config.toml
num_hidden_layers = 15
hidden_size = 96
num_attention_heads = 3
num_key_value_heads = 3
head_dim = 32
intermediate_size = 320
vocab_size = 26868
hidden_act = "tanh_gelu"
norm = "layernorm"
norm_place = "pre"
norm_eps = 1e-05
positions = "learned"
qk_norm = false
attn_scale = 0.177
bias = "all"
tie_word_embeddings = true
parallel_block = false
init = "normal"
init_std_qkv = 0.0433
init_std_o = 0.00791
init_std_up = 0.0433
init_std_down = 0.00433
optimizer = "muon_variant"
learning_rate = 0.0116
lr_mult_down = 2.0
beta1 = 0.93
lr_head = 0.00809
max_grad_norm = 1.0
warmup_steps = 200
schedule = "wsd"
decay_fraction = 0.656
decay_shape = "pow"
final_lr_fraction = 0.0
batch_tokens = [16384, 32768, 65536]
max_seq_len = 1024
doc_mask = false
train_tokens = 178100000
max_steps = 4604
dataset = "wikipedia_en"
Each number is 500 + 25 x the weight over its row's rms, rounded and kept within 0 to 999. Layers, rows and columns count from 0. Numbers have three digits each. The size before them is the row's rms in percent of the matrix's.

# layer 3 attention query, 96x96, rms 0.206, rows 0-76, columns 48-95
074:473489476535500492530520496515514512510493508485494516447524486512490485491522463539471473534469507483495517528515557507442530524481502502476497
102:482508495490537524454485484485515541481481534528505522503499455464510452502506546468483533516484483552492510498487545509471465500525464434503533
097:489507483503528478506529503504460459501481483477479527465457485525523549496543506480549505477504501487487513518530479476472525495525547536508499
096:536525532519521494511497506528494508493471500478490505508478473493493485517479477487429505504480523519490507438556506525504496480484486512465503
098:505508498566462509517547477484502480520468533479503552501501501493520470479469500495444479463444486512481514466476489493510504506511515461487492
093:486531529498544496466502483459522521475487480503474506478487458477505543500525542510504539470515476492501512519510520531481459492513481533497483
098:483520470499509472475492497489513445492504469515524517467563486516509548492502487486488456511514489495501474536521475458487506498491536531532496
095:537501489447489484513524511523490504495463489479484442492505528491496446473499442503484484527488515538490516503529499476490530435495488513531496
102:513462483563556491509474476465505532512485517471474485519512479479541489521547521489492489526512475507518526509496522554490486531495478493506465
090:525471543497507489496544533498533488455532473506527458497453459486466510490511534498518494496518482480509478530507482511480475503497492493492531
087:505530536476551489517486514484479490473506478492461542498500500488511536480524541495542481450507516508504517504542487545507466513496433524462531
085:530528498517488415506479503458488457485545466497537523504531503501498473491506504483487507488527533524471511511508460472478497531535522505483508
086:486509507489507520464521490543490517472492499539501539523473496489514466542512512522502491505444503513549453464472528532528465464492489467501553
094:517532488506450457493532487514509486482526503459495477523499503498541507468460453548477487478491502510481525457497456509510494526523534503503506
098:498512497527475529499523529511489506522566511506508511482494561512474499521512538485531518522502503515444500429484536456492531479458510488488489
110:483520485515476509552511484554509468530491513493525523486514490514512533454456450494489441498489509474473478480488489470506504496461558507510494
072:505477493468472504532481480544485525494561527516472538518503504530480489488494517513458489447514496536529539471471476481491514459460507477553485
091:491542493538511472498486497502519512515537523443513463475545490503546520490467498471508466483541487491507481455552472537501481540518507527502522
092:489520539476480511485476467499513506526522494525536448480514505502496530476447470527518499496510483456555496541515462465545479524497502526511463
090:524531492477523546469532520484474510462483529533494497504504537499475504525522572521482527443523515511484484489497525506512490519457502464487475
101:447510495516529476512471438457538532516493495467500468518533499498545496422523497519518496504510476504535458512495508575484480537485476514477478
097:501491511538552524513476487496491508495485466521464536539489513519501497517537572494527548503482500483493495446495543504520454536475500485513484
093:511455504481492478510520502507485512512483496530498445494472508480462427531518476478499498494498515532478518526485551518563481460547498502485516
089:473497510487469475530516506525490471472520511442498511502509464483506514520500447516521500494519483452483486451506475473534499524509500479516509
102:488504515473506515513493474516525535500483494541510515476490475467536494497524497474502499505488438468486520513517532513480495493517509520484512
099:480459478500512530513521495453544506501509523531491493500509490496500509538465544489478538484449508508508474509441547501489497511454475464486513
075:475513488520511497524471471490486521469551479474518467493507523472509452532499520520506530506488509526512471464487503511494514476514470478533491
091:498462499509527529485484486453520529520540479538484536501451501494498508499507541494478511509468493512461511447467540480476456486487476493494499
088:520526559456483497469542502493518465507480503469499507496500472495469503511475465508503502551503498468451499531505523494480510475522452483539543
108:492500512527505516516498475557488509491485466497540491499505495496481529490479434488475497501456477505488519465533520464469506507469506535545484
101:480522506453509444485454505507499477438527472474489493521491506509511515529495472539516480478564542491512500473514446526512489506517516517500490
092:484511521532510513514497499550517494528520509508501514508532513482492484481492475473494511530510486549516513491440506489487478513493508482549508
080:500522509525466510502541499453509516447450488509484508443479519542513507507539470522492489503488445510548509528532511533487481515493548502481455
077:480480535521518508517521464525499519493489503524503489415469477499480563512508482499508511515511507518542463518555521532535507498532476505514494
071:479514491503445479485505510503513465500465525478520507491510478534522496491487520501518506464534509497538486495496527500517499521503481559497543
094:522512483465536489500475495522523484496512476491503491542522463454509514495492444536498480496517523453512462500522454492436531519530502508515515
103:515514495516483484517483480540481501525526453445533502502474506533520511487488443513513471491502452492496462444493485549497487495518526524522508
098:523520486484465531509501500514497481502512492520531507540469506515496490459488455496482500500431474518482474498525492491472545455489499516476475
096:542498509458497515503491489523475474521542495457504486461494499505500500496487447546508494523509460522497451503527485488508517506511499514497481
081:542516509499523476495508516557474458521485509517540496491481504469515462482478474495511488506500500500476422508490449450489537485489517480500500
100:479489519558527522497483509495480494503482537526489496505504503452518528489513560467544539524495513501512545505494541485503509470484479472545481
081:495480520537496511551498492441481518485512531488482485544468513492494489506475538462493500453476499511465514491457523498511495490509459449503502
084:517525480519504540494527514507526492497520553494483520506474521500486466473545455486513533512494470556507483450497543510461546492445504490489538
079:509465471521517537491528514471499503492473532526462588500476504508521473482531536495489541476500504492525531480486519508498506519525497449472504
095:468465469518491502482500502468523515510499499561468494520519498490453472519492557454500522514495517494495553514464530511502466511470491466504478
079:490460481529487500477507489498476496502503501509515484468490477529526512509459483498506517537505506504504514542525500520505463483453492502478478
072:520526497496474474520495508515494513482463488526481509505510544512491459524561498469518497450502491525509539496476485502470520518501554484483518
077:559500457505516478503549500510505508487472513497476491490556486477521485463554494488482506511478541540557488484497487510486503490546483500519509
106:543518533467447488527500512497507481518523504484505496522478503515510494485446467519500490478494473518457476496509477520490549495516519533520518
100:515514485492474536550483532504489481540517527510504521515482497528486476488461506528483467520471485536474522447514528491527538472489520484491500
078:488485486486491506504543516541506514527432494533513483496472472545526492530506492506466471513490498503471451506464510520532524451526486490451462
078:510529476510501479505465540514505492489504493474474513484514485458484498490497442512486484512530557467485483447511492483508514539503512534486509
088:502455496543463523558497498486506502493504537534480510561489514500463466499480497489498481465473499507509560487475507504519511552427504442508494
072:521517545505513519483511480488489501505509474487502523478492527490509480551527503534527528491518507544493536468529499488492501475523512507512486
077:525503524495514510509541496536543429502502495513523482511507501446506521461493491528516515487520500500467501440497481482511522494512466479512550
078:504517482475476472494503488482471468537474427485495505520516474526489540556476531530530483476496496518525439505476473476488496510514453510467529
080:482498489492519535516494484479490519521518501514488547526527493472487507548516565523518504521488487503438480470470521495523518496509452464459474
084:519467491512491539523461477501457486489498483535514509496491474525502461549494550478500505519441470521476530473491519502509513459478473455487492
087:517507451478423507543515514544516495538501539456521466496475532539488478482467496518495511480533496528476456492520494504487517506496453516485502
073:484506532523471461512503487483520508490474499489518510539466485503480497457536485527561501494491466523454499471459509505505558499525544508501506
072:540491439474493507442493487483475524441492453496506497529516472491513524521518514513516465501519508499518514499488475537554489529462493490507482
076:505506508513498510542500507456489543502497537503462498512499482523491479579505508505494509491466510545487532479459511490580485471483445471493466
096:497521508481481505494487469552482474507509478420515501478475500487498490490482450565508492510513478496486480486519483483487539495504472515539467
079:505492497476514509492520476502541524509476535486527491537489475504468513484446501503478524453470474466511490508497523453499508485513499478480513
101:512490466481554497544481476547483479508523487481558485525524488474494512517521484477515462478484479496500506528518494498468527465508521481536488
165:487476493520485534482495522534505529493500502541519448504466482512530503494492517498508495547488528487446507557454509509459487489479480484441549
114:495512492471518498475512501471499486528488502511485562471521525495502502497514542508487495491564490513536459435507491464538522502532456505524449
100:497521507482467490518471487500476509493510475450524509549493493455464496514492476516470464494513518453520459524478506523490495515528448515472515
109:459501514485510515503487503539496506497508486524486486479466508548488453484536478498492517467516492524517515543564521493449458533498493511492488
104:463495537479510490502476468527479507482496502522533521484534453533477509494509447480488480480514512479526466496525476511472503480491506566565428
122:573486507523490484535499472514470490499510516471506513474527504512527498498436470499508530470517532490524499491500451513528505529496537473495498
108:497505501480536501450529496522531465477484478479556515462478514542500477506526540482499500519517512482470486489517524474486507486510506536521533
116:469505504497477455483502497517494472494476510499476478499501489492472497493531466491472511447479471502529526496500508486498493511534473516510511
124:461466469523542493461503528481521482498500523510531452521494471463514498498485521510471492542449469512473485559511527460472502466512471501501507
112:498500510472517492533486484484470464528518505476502489501548538489477483513471473486526508436514532517510538480507493479511493505484495473543445
115:450492507456469501521454466527504447515495461516489495497537513521504535537500501501510524499492485460520518505511513466491498498518486543525453
095:524505459484520527551493524482501535464495483486490512534479487529534513483494465491447486492453530527487550511531503492468487485459482497473514
# layer 3 attention key, 96x96, rms 0.173, rows 0-76, columns 48-95
082:510529520501455500492500480483539554504504470519531492502472511492508512515494550487496509487497480533494501510465496450510456518567484498537515
120:502477477521529522487450511495497514523504514537473492502544524487517481546534583488490512494478509501521525510485524514501471525467480490509476
100:496522518476460495536501519502520483500491513484488528498542512458460476483467444513508481499485508516490461474522475504513541467492465524554492
089:474483544474495535510517502457464477498486503495520470496500502532466512517503529501524527469501542528485535505520503478511517542525463515501464
103:471473474501476531505472521540517509511524513527507487493455512549496499509473504519497505494500495504473461509493559488453520507467481528481516
093:489460486493511524470502537486477517505515535502497484524499522475521455472513535505522476518493510502521498489518501551508492543454464485508501
110:519524517484454448502519521507525506510504507451532515476513494489480529492455474503522477539538542468513502479485484514498468498504554518520543
104:506493518528511489509529488521489480497511500481502537437474505469496514524478479514535530500469534460456499497493485517528500550541512487520545
108:477499500485468536496465452494504539500509532521470471531478520483509471494480527495531562452481472497525519497516501549523453513542475464513547
095:487509506503490491462492458472477499474521508471500451481537494515511530499496479500495465530552500485507510507536485538543472495534518550469507
092:533479470508504502525479512472490497476525536467526416524505500452478503510539499492499523507508486509511538491478507493518467529491496484542517
085:474532546484497492458487523473522505525510497489476480554465510503498529517506483494564473498538507502510478504474466506497513446503497512488470
087:544479511527497531484507526470454525529508516507482462456530508467504473512547527469495557522522502497489514521480522516442472485490504493497500
110:453500535505491513536504502535505496476484479471531507493472513516486515471498462503527480511542498467507467536528502464488534508555486549527466
104:515486504495533525528518457542488522529479489556469545490506430476511495504522539482502529488488488513502496514411478488487531454453460483491496
120:504528525492493491515531491535480456549505445482511530507512508511483544489466457536501459503513478510457463514497479458444538484505504506529512
080:506493410484497573527487535512522478529505491516502540492487484471491478513505517499507482506510466474479470518443544514491491494448508452508516
095:507485507437497443512456509488479446468503481461517473525489491496504551503505496520497498470489514462519489539537479502519441512550513526518499
091:492500488508498448487515517493544465441483447472457473506500520511534527481532474522507493535501496482506495507564491547478486503541532545493499
086:481459456481539487526482495483498545529493481523513497519541479470509469553536538455489498494487525521559503493471497516507511499507456516489537
100:502499519537506476509510500491523516482505472489485507536457504486519494529503535503529522496475462479473502473494486494516462550553456502494529
104:483473506496532516532527467473494529534537529520447510507528477492517496503544542469492547499464494518514535505479515494459516465474456499532492
081:516471501525515548453516502507477491461495485525495518494514507489500519508505484527496530501510484521540510529494495476501544499482471457476495
117:509486509508482485540512509498515443504517478500500501521477519541469537472508478505513458499481485514450478515528474494497527484492528569490503
077:509515502529523521484507510490470471494469513472504526506514456515481498517506542481505521509457569513493503536467460499560509500508472500513539
111:506510472523526543496443484518489529545537516544482522537472521493510450496500568499495510515489464508498500504470562489526471459486504476511513
073:483505487510486499524525511517512470489514498485441554481461451468543507488500499468507492499485540494493507449476484500530489538453499513499488
095:471494453532516537514479519497460514489456530513463504479511482489528461552506558482472501501514489577503513547513536530528518506465465472493490
090:484500469521500507487517496549456495516521493506543520460521536497522552467481471523548485508486499493474526523506460460514480513499534510490488
102:465550504475464484518520478529488465539484498525501574478530478509528511486480472532511486508514542503490450514467482490468512496502507485490543
120:493480530464496441514510539482507492487499484467507455503505484497473520499515468494527459517510483490490485510554468522526489493524521537519446
097:517527453493517522476519507501467519513496476554512549471545508498497513542527567478504522452490493500517494514471524446497478457499502479495484
067:464481507445507477505517559543489481482548509513522479495525476471482457502476533491493493478500556480503483456486489474540485506497491490565551
076:481503525497474479481501534483457515493484479511491511513562516467533491485525537499475490534525521491454535484459483496513459539472516462482510
076:495470497496536466488476511458515518496521445489491449530487522482515520525560513503527502479522504498531488511505453492513510502546487492488493
096:498491538516512453471522503490521461519500481469487470471479517533520522490525454483502494482541496510515514511528486510520453512531464551503501
085:470508537462504467525528509507534485461531527471488483497447505518478511484444507525498472494484509492499499520566492486509528557522498546520475
086:520540580474499516515518500526519481509512489488520506450471481500485517463460472544516460531512482484471449512513452485486506487481528534505481
089:517540517483504475489549517498533455460488481458491518496467498523465502478482454503500465487510535456451471451516465499476527495498515521533508
061:505535513499472484538504488451545492476474481499505499480501498546489542477540506531500483503465515474488484470519518514488520477532525542469475
089:489477465496475530502484458494505534520487485537464525526474509524466429519535551521477491475471464529520508486460511500470502505472488468458517
082:458467458532513512505452489535533503498536520543509526494495525467490479468495504470507496485458480519531510488501502505485515521450501535485504
074:475535528475544503485475478537462476488464477524502547487525484501484513491478496507495447461487535505478489520474480443496501470497525488527494
082:495502474538521511492491502508476493508518542490488484504525508475519506509469536476445515476525527519500477457464556474466523452463486499510541
095:503491482524519542501477474497482525524516522487511517491511493491535467513488512507460533497457507533537529497465575492456508500461490476477505
076:502544556480517526475521547461516524479492496528522497504479482491507453516483514465499484493465505524460525496471513510508476525520490490506523
075:473474499477509517442485482481465524536496541488498508487526468465476512463472532538495493501496524493490497527517524447519490499512498515538512
067:473477515507498502489482490477469535466516493517520507510461541508451487489504522506517491494477482482539551488514525485510449507464525535506472
099:491500523483528454519495488531501488507519432457525504498483504493523534484509458533552466520541499491488468503532444487502502497529492523499498
099:503504487499470508543518483519486488496516473508520494493464470524500478495461481505492513501474464493457487531473499475469554478485508500516516
079:515531488487498521514493491475492468549480487518504486500519544487500513515487509495514512524510533499459508487465506520516544466483521449494493
086:486482559478504508530545458503497471452503486466485469528456502533472527484531492512505454504465511484481509509556478534504518502503521517509485
083:480480515518529506510506506527474537533505474502492548479491480531517504491487496474476538508465484564522508495469557494473495516505472520557508
062:479466477509450496462480478519479482503484519476496512507515479499543521480460532487463526502514501456506439497453515501538522509482512497482500
073:473490476540470487532498470475470517506516467515494520509493513523535491516511476483475469487476462480485523559504518512498495477485491524468456
071:474492526503469497488527526511517510536487548505500450498460550461536471469503486515501517522503507483467537502478539495544446519524517504546500
076:526487485502505514539471479551525505550467504504452485490552476504487536494484501460501517491514522486453496491451529495492537472459494473499535
084:498520487497493559526509490502527544544516512534465505478473527480501471464482474509482492481510500519466492488457552461512508478484504459523501
080:487465489484540445499486523479515498496536454498527518513448473488497522456510473546503451517507481503525488500479458512484506502518525519528511
079:477519547482510494534478493492496441516512496516488499501512499515465540576472526501537502486524472498448492519496464507571510470490451519473466
070:461503551499505507570514519492511517497495534502487510468506524480525480485489473447508506497487537500476569483537507490489474492525510525528494
075:498489490492519522524463479555544491523537506509501486506496490499517523437515497509502484490463481487491419459432501513453566474497483491511516
083:515490514487468486517521537510528479492523458491493468512467499509476481504526516538519487502505496515484509457513465493475520520537508537511537
071:547498511516482480497500522517493448503525481516482482465509551520533488506519474458523486534524488525501480504495490525511515501533516510496540
115:515550528485490479501497496468526452515492442434517480457499515531531491464511474551533505503525460487494497469518495515509474544523529577519483
143:488488468536514510470479488456481496518478527546508505501524486476497458546530511477481538521471514526528508516481548478507488492506495471496485
102:533466468497510514532483516544532509462502494493495462523484521475499523484471509530495496507488552489487507471512495497543486473468559444445526
086:503525470529498487505526519495530498498502516474457531485476486475495478464540483474500489513519495535466528473536461517480545546497510508523496
104:505495529466504501517518499472477523501489539486494494477487467486518532526480552503515493499511496485508463490508521527518512475491492534478494
108:516533533445506480493512525480506460495487492465492497526470524525512522507511451517524499505527520469481452466546452504525484517499536512526532
111:466505469483495465491497477476509440470508489513519473533477509484448493494548472548495448505517518515498495499502472522471497521526492482494511
101:507505504495527471476488518489517475503498494470493453498532478494511536530494505525484494543507520470517515540532479502527473484533571543472492
111:499529507449480498465516499440529484474508513477515526482503536523483533479504497527485502494523532477544495452562453535520506555519498500513495
116:510529494504489517457526464469509531481486521482498492468526530526544492550492519519491537498479502515506525501492500516486465532497501480522505
103:520569484472460514510511473512500491517534487489478492485478495532476502523514491548497503497489454513489468494492494510490528503482534536520487
124:511510525525513458497515508502468524465528499507512467502519487561508522510472497536490495503525513469433486519532463511527514494529504489524516
116:491525507526523526474495476476536502533466505431546487459488499539499515499491501524475528487470488492510486492471528475475517528545497496488498
# layer 3 attention value, 96x96, rms 0.344, rows 0-63, columns 48-95
104:481501463518502517494514503476512482486463500486484551533475478488469526490467480491476458506544487490489513507509477504528495504511492535556516
104:475541472472488481519513525476562502515511485541478519506518484473523462489469505529473498479485483465505481484482557503466473503500488529532492
099:454456474508490508550502458465509499492451465538509524554496479501492476510511487516482489530479521458506501544519493506496534556475522515479515
101:471510554504508494505488487467510493575466461531483520527499467549505521528506519509491519528545480490470455467507502519487466493503496494421525
096:482522501523497555527477487501512486477484489490502506535507481569529511487516557461473533525533506483500477490516536507509485521513511482478538
118:478533488523473522539498465519477507473505525497446499474456465534519491477538514513515530514473518479496459480525457484499477505515489471498521
107:476524547498487501513467514516538517491513512503458520503511513518542523548471492552500517545491517444453492480513554508477473517493461508528492
118:507527523505508509539491493499524486523537510518495485540495528462514507554481508487525499496485519491443464468474504495459492516497425493522453
107:503477508544480518436503494488509551486502506499540519510471509500488491475528511531450529506542557498469518500463515531489539523487500511481461
101:520496470464522492496502507500522486548522500489503478519519527448475473523468489490489466501530478482533492525502541523508509480446492517505505
097:505516515560486490466529504480497528468504503504509508525470502542478529521504465505487491508503501501458493517460477500518460529481511508477493
085:529494509491559490477463514501536511495497471477524537485478504492469517503515506494464504470499478493519518502474547540533494463532509495512516
099:544511465437501497532505533477517509539492464463526494562513562487465525498488467457485487513489524489506492526476504520488518520484509504487475
094:478514512502502526480492509524496512485515572518508459517515489493487497545483490505483568522463496510512476485507499500506483542483491460526475
100:488499489500435468452477486520499535515521530469509484477520517508449504535492498535520467492493486524526544495516509540485489505500504480513466
077:536493473521517509473541459539491491445529500523486494477520507492495481496516509492495508517517493498558518511476533482524510473491488516514483
093:510476480544474501482486507536476517493491507506497515506508468519481498509525489502481479462521537531484528532486509495485527445507482472524513
097:519487479488538548441525425504507548500468492510502495486502477508477476494529502535489512510475478555521512488497472519486511464527508509471479
104:527499459494451551548525519506451480510478481527479502532520460472499506487533524489501483506488485492546513470479530478502501474481464459529528
102:484532486505489490502512495474500504503484505494512504506513515492497499514541492518524503518480462483557489495485513466501523508475488522456525
119:487526519510510504487469435532548536474544502492461530508468502517479488500516490514486503516470529492468483498451516487499492544497473495468479
097:437487539541494520520509492461491469509486510490523476473490558531513520469520551497495511487489525488477524491474487493533545524540525490497458
082:457548478488476518524532476501497549496451504551457509480506476473500504517512520485559481486506458472494479490461527507516458490518542468522509
093:523477463461518483523517523480516481500478473465506539520512519509492484465463505486512476466532468529541539501520481469493533522442517534482524
112:488515542475479496471473540517471500515514495439505456512486465499463512532498507487539543490443529537506525487515500516478481523491478488520483
104:505523570466527483483518525535498476493500521500488522507547497508481500485501531475488521469494464481478481463500483515514479452499517462490469
087:445468538496531522466517533536479551482474542477487514471494475489497529492496515475492537515501497516476523520495536524492531478535490528453490
109:537507490493483508470461476525478503472559517471486497477535493508512502495505499477525516517457518526498556506512485486521534505478508497498511
105:470442498543506490495505467503482470541502541547527495464494459528490518456496516537496503501502498452530505529532476502516504470493536502508517
089:498517504478445543451481446515488488490518509484518504493502473555477532485527477464501541514534545517502469458556484504503525500539477507493501
114:496522513538507505527516516480527446494460511465466515502495506504537503417517491496516515509507492453509538512500488458534483483513519510489519
096:542515504512492533490501480543471482458487514504488462505505460423513482466519479500484491486474552474499521486529521470530510514479505507512493
111:471457544536465533451502480501492524464466498494505498462489508515509526471523557510540465494502488531493498553529450466523494463505510522495551
138:542508481517494513512468490485482503489477484499473498501498465515513527471547506486481455504523508478535484443509504479499471498485468474517520
138:566491462449485501490478512531525509534532473482478522481519506542460489501492508529500488504529522534487519528515529534473484493473471489479483
123:477530506504478477514495513498504517515498498452414530491488470533480517510540474493547508483483516488502545504472497479537484491523488465493491
124:481525523499490516515514523521527478486533479469506494499489472455506488528523476453541512507471463504515512485471507496524465513489491486504479
140:463517463518486468504529468521546491509519486503450507516531521486519496542461521520521461489525505503462481508482518486493483510501446477519484
114:477528524551486523494510509502517516447449529527485541504526492514496510490509497499498502506542504478478516513530518491505547496508520502497482
132:456514473527497488568526507494509483498478485511512486510497488539521472510470506484469492526520493491469485567508494498483487522477541499498533
112:521526527487494496470464494520495518457487534427478475484498489529482499530503494511509477483447509514496507492496493503471496492473519494507490
125:486482497536477518447467548524506543476476528530482469470493477474527509508499479516526508485484513517461482469515491489506533482518511502524488
126:536501510550481511466509485563490488476538569517499531489526460508492492506515512513501520545501502497483504513507495487507480457467501468511487
107:527486511489476497488522485516483485510477507531525507488518484489503488492483521534519540464544485508527479477530489504505462429525518459511530
116:499500492510515493499476535489476534530427508499492463475485460459447492511494506523519534493508483491533492511512477548535541497517485471464494
124:472520530494498483512455536528493499551502476467496478476523489513473493516532517455505506492485478521460522541471498560489476455519510450488485
112:499493531550530501465516510519531496492500525493520521550527472523551478517506484482490527531494500472491474520485479481469478491507484524474487
106:504518497508479526545479541484471467500530510526503501549514475498528486498535518535463477480521488485493485491452481474523477488506464532539512
101:500492504507491521463523493487529511501499469533536504507467515453459532459476508490511525478479495505512541487468500518539541500520488528504492
143:518486481475533482493469568488489540559490545450495532492503497520497502491522504487513503494466483513535485499531460494473489501501472487499525
118:488525509471495495486462456478493502527471467518507493445486497480534525476539528524528532484501515516450506481522495504483474472466510520503527
100:509531542502525504524477487481470476506497496527494442467496459483527527523511490494471538482515481505513453458528512473504455511465487563517511
112:496486504485484495516512546461487467485489524451506536517527507496523538470502550503515493453520496536484468450502511468491510515500527501509509
118:492509496534515480547533567491483515495505519551492453487494488505544478498478485503562512509494488494494473530545479470460489515480506465503483
102:524495501500549459503514456491505498530534510504497490463503499511508499527512508464531524519494484457497491533497494474482503516488451521490497
138:526512518512457549471424521499479510496530501477466512541531458513481549520501494475493467500492545518528521458514533490501505541500448450490526
108:510488486445546516492496501522471486481532460466511493546518476544485514538512506487469495506481529529461514501463497542496535504543503502504453
133:528521507515522499500481502516536529491522484531475456467493444476492482565488451510447495521482528482468511515474541532501477526490494503497471
117:490545528517512469565488543515482542488482516479503482482486515537480480500502466541513521479441496523515459529478453459493479499471505475499528
131:478469519518506492493474532478517493580463458499553538491473485514487484506511493476484483483501521493474540517495490512526484499515524472469524
122:549546482489521504569504489492482504520503465514473520495472486480505496488519473500489456518539454470528477549500501480516462459513467497517521
124:537524519531466507501483486522474497483503505521512496517467469488494452507488479548499530475467531483511497536530486435506475500508490500547512
140:494498513492477466479497482530453507478519533458493509513526515487487476505528515498506479478482509490519530501486526495533545495525495487535537
121:524494515486559503544561494533507471444546502493527512511474495509491489483484509485491529526510473496531497512453490506489465489507494532498507
# layer 3 attention output (transposed), 96x96, rms 0.277, rows 0-63, columns 48-95
084:497512499466513462474507522469498496472478454509470455538514505488494509493548477492535506488476528455464485521491478509508519496477505499502519
100:523512478548484511500547487499504571476460536480505495505507460481521463521523471475508529516517515524499492501486497545504521482505482484455555
107:521518496479523481544495539497524512502539519482447497517519509515484481458505539456505521473525521559474523466459463526502535481549468490510538
103:559497513502482494513555535532475521519485512460491472457523531443486487469500526496494513484510521469503520482475500499529510538531503463505481
092:545478491479487485481559545493468484510506508495493474492501557468504458514469495494515552485486548495503524482461465498502525474512504448493488
112:505459488533502497493464497511501449523517467484497487553483575531503457501508519509509452469566506516478498510476529485463526491489502489496512
109:516502533515491504520555494485476502532458489469483462488503495507516494465520498486541468490520469514501471561511510552527507489538496521457529
120:512496483490469507524512504504511530493420469508447509455516493518479538509550482475491492540498486467506547541515546502531519461503512531482506
109:505542481507508503496499482493508498482488489521467511543524458525495518491480558511555546462531498522517482502463483518488507499506486454476515
098:480514476514483501481513497513549520488485487538519486507485471503522451449532473486510501511447448537488502451496475501484499495534510492465522
098:512546474469553489505459476488471499517499498509462511534497516468514489489461546501500513466527508521496514510523496479519498470570493484529491
078:457518435538489534474528503538486495489482505468497532506486472468534501511494498521491527536466497486467460474491493490480487520493496478479525
100:487497513473499471471483491519508538481519519552498554476466450484506484513447493492494535510507468544521522509503484508531503458542534516535482
082:489498513530533503520472460508474501514464479498495557482540491503532534500537465500534469496479515473511508524503502510549492431500521536462498
101:477513505536535513521514479558521479499495460526521504492509451509528553478534501511513493473492478501522449506525480511479478518507497562466490
078:460537483489504482488501523446496504497485515501493505513475504510528452524514509504488461475479523521474506489508490480503455507462508499476519
102:483488479493501461483508459468489463514486466482521486484540511528536501505517521474538505496501495481523421494471515554465471532461508524475499
092:476531519529503479517480515499480507493512500499499545502469507499500512519492522502484495472494526481506507476488541442495487509435502509491481
108:508450510479493501482514521488519520508492510501522491470520508487497490511502510447482554505465512491475480532502531491442523527502505508488511
097:513497486508523526505479506526513518518548533522513493483512497493523440519477509511453505490515502556485462469519511482519470496557503453529511
113:544507447496475505476530556509465487522480486509467528540474520522512525509509526527522509470531508509491513485491507475519497488519513484480546
099:519534519469544520468491522463515505491505499497486471495527514538475527534489487571496524497511506489529491509533503498526459497460508480539469
079:513482484506494495496474531495493491489487523500500485538571527464496471508517458483434509468534545525505533519510509488517491563489480507484497
088:482479506523470511505459507501524526470563542565511463495463475521496485517475473483465506519471505521515494498485519493486493471492510510492460
118:485493502523514511488509446546514499531488485557482522488514502519519538483509493548532483512527462481496463570501464438488489477511499506498445
111:484499467508488529477474460517465505508476500523524501496505479454511495527463493559474449537498512479490533525502482483559480500473505485452485
086:535528496498499552508504452477466491509533498531539514490522513477528501494506520557524504472468472498535512493504482488475501528454518477506485
118:451481544484543528505439510488497482527527528529541506533477507522497545455457488504492472506520486494523447541507507481510474494503462521467496
100:505521504491522494525483522524476482484522487450510466538448500529484486482512551460504480520522509516488515468487499477433481528488451513511470
084:500495546474548464526500542511480497505515457527488539489497494519502526519477526517490485490509516449480493500477453482524496471462521506533466
110:520519491467473497460503520494485480493508521484539460519481520487479472568427511543503490520524536519492469518482490481500511481488478463535534
096:494520503426478477518485522463502495505485494489511526507549477516451520519474523476503515485497512502453483536479480476492539513514456518489537
113:522498484506491480498490507481513500506520489533497462523524553550469514499503486532473530484521529470518467442530516475488488521470509481496434
137:502513551524459435490531490472501482493496480525517529504473498500469477490497500476511499478477501519457520506474541518483513494473542511506510
138:488495524528523484481509501499504524502480515508517535496477463505548547471470491497510519498487497468552446477474477536521516477515523511463511
112:530477503511515545490502494542521467514505500547516463485491519466519506490530555522466469491523515454502451505501513523468507522473541520488491
128:498515488476510521489505475546524473489484557521510493458511495520502474519497533512465487439524503469482465545522482517494522516496517494506482
145:522500495495519530522540512466513554507493502510527497497485505515516530462539459502459492524444500487529513473522510536515490506503560536488520
109:496518483479494510534523505494492494505528468493511485482550483534494495533506530496503504454480554525532450462472444526538480510515488521451512
136:526466530509512493495484490480519525500541524479507474515473583496517438486511460466523532505510502540516545467490494513509523466543495497517513
119:497464489517472499466511458488490484531476479534497493494478527525541503499483492520504468513583439488506462554493530484512465476523506494505481
130:488494516508485507529547480473512490529471484478509486481558501541512495502500481475502473518522492505523460506465501533527456538503446482496477
127:489490489475523467520498488476466462525479497490521490510487486550525507507466505484481473446492545525528461478490482530522515483517489516463509
107:468479475506510486547481520491478524495515486461510490454507519498536483468488485473456467532469549494493478501474495502502486508527467502448443
125:500469470515523526497513462544528488487498472496486538504532473466539491477502515529501496498474512501490475520453474463467511540535488468507542
126:545495498501496504445540488523476506501477507468516504491512525455531521497493501524503529501509505438538483502501468501479517514510507497509470
112:516547457480499467538512512454474491502522501504462471470432527505505480527499502488495508473517534573528519487514502504511497462526522498490528
110:482502489485467462500491500507502472488470510453513436487493508509509490548488526454538521510477497499472513518520498528443528476479477525494503
101:459530486464529517482502554487504517463502533523485510532501452521473528495467526505464492523496513488464467521516487479486482502488466464525494
149:506456512552529519484541451529517467492505472500520497428487491498519509520529492533514488513509461526514487492517530520493502504496528459519510
125:503496504515458466511522570539493554508506539472506507542485507517461521500478508520461485530554519466484496484454477462506510516479469485519461
104:504479507509455505504554541512499501512462548453501512496521520493461481507491522463536464515514484494406520520479493520488524483506471493518517
107:481487522512493524531519451559497545520490521547541427472517491513482489516476496502496472551484491507506528529486481504527477440476489490515451
125:503472508486531511515459425448541491493498493486521535475542513463493475524515520500497479483486507517518533478477491520521540512505490493499490
113:518521511491559503498514517475510488498478498469477553462471518471484480500515499525475483518503514546486510453527508505494503500484540497536524
137:490507542532507476487548480497480457543497488550516516441498514509509519461475520479510490494469453501507503537507519496509483480517548523502483
110:501548533475508489474480468470478476531480488508501507512481513427495503490485489499580520534478481461526520543481492482496498476484498515506508
138:512545517510463507498509483494486476495465559495500507539475491485492481436499525454508518461535480522499512530505486508462559543544479502470534
118:495419470512487532471477427509513486495521490466499501449502533518510504530541538520490519480519441464498477491514559493509522513538505499521498
138:506499502490509473501484524553518504477543480489503439486510506490500513466493515454471558509524489509495470505478489488450510537536459502497449
128:493467492493470460463480523483487463466523495462531532478502493462482471512507508476492531468465509496452494493511529538475554580498521506491524
126:474443453465497489497475498453506488503493467473509529492507518549494509518529528462490483509538509491480429529461528492489518519518471505446512
152:491471499490506528500467474524485462536536449484519479482493521497541479528481489488513491535498483500515467510498516484493444515477511553485494
120:474543481491504500496440489457497468480484546496494459469480545530519459523500533516515477445504511490477485516529500514489523481475495492470508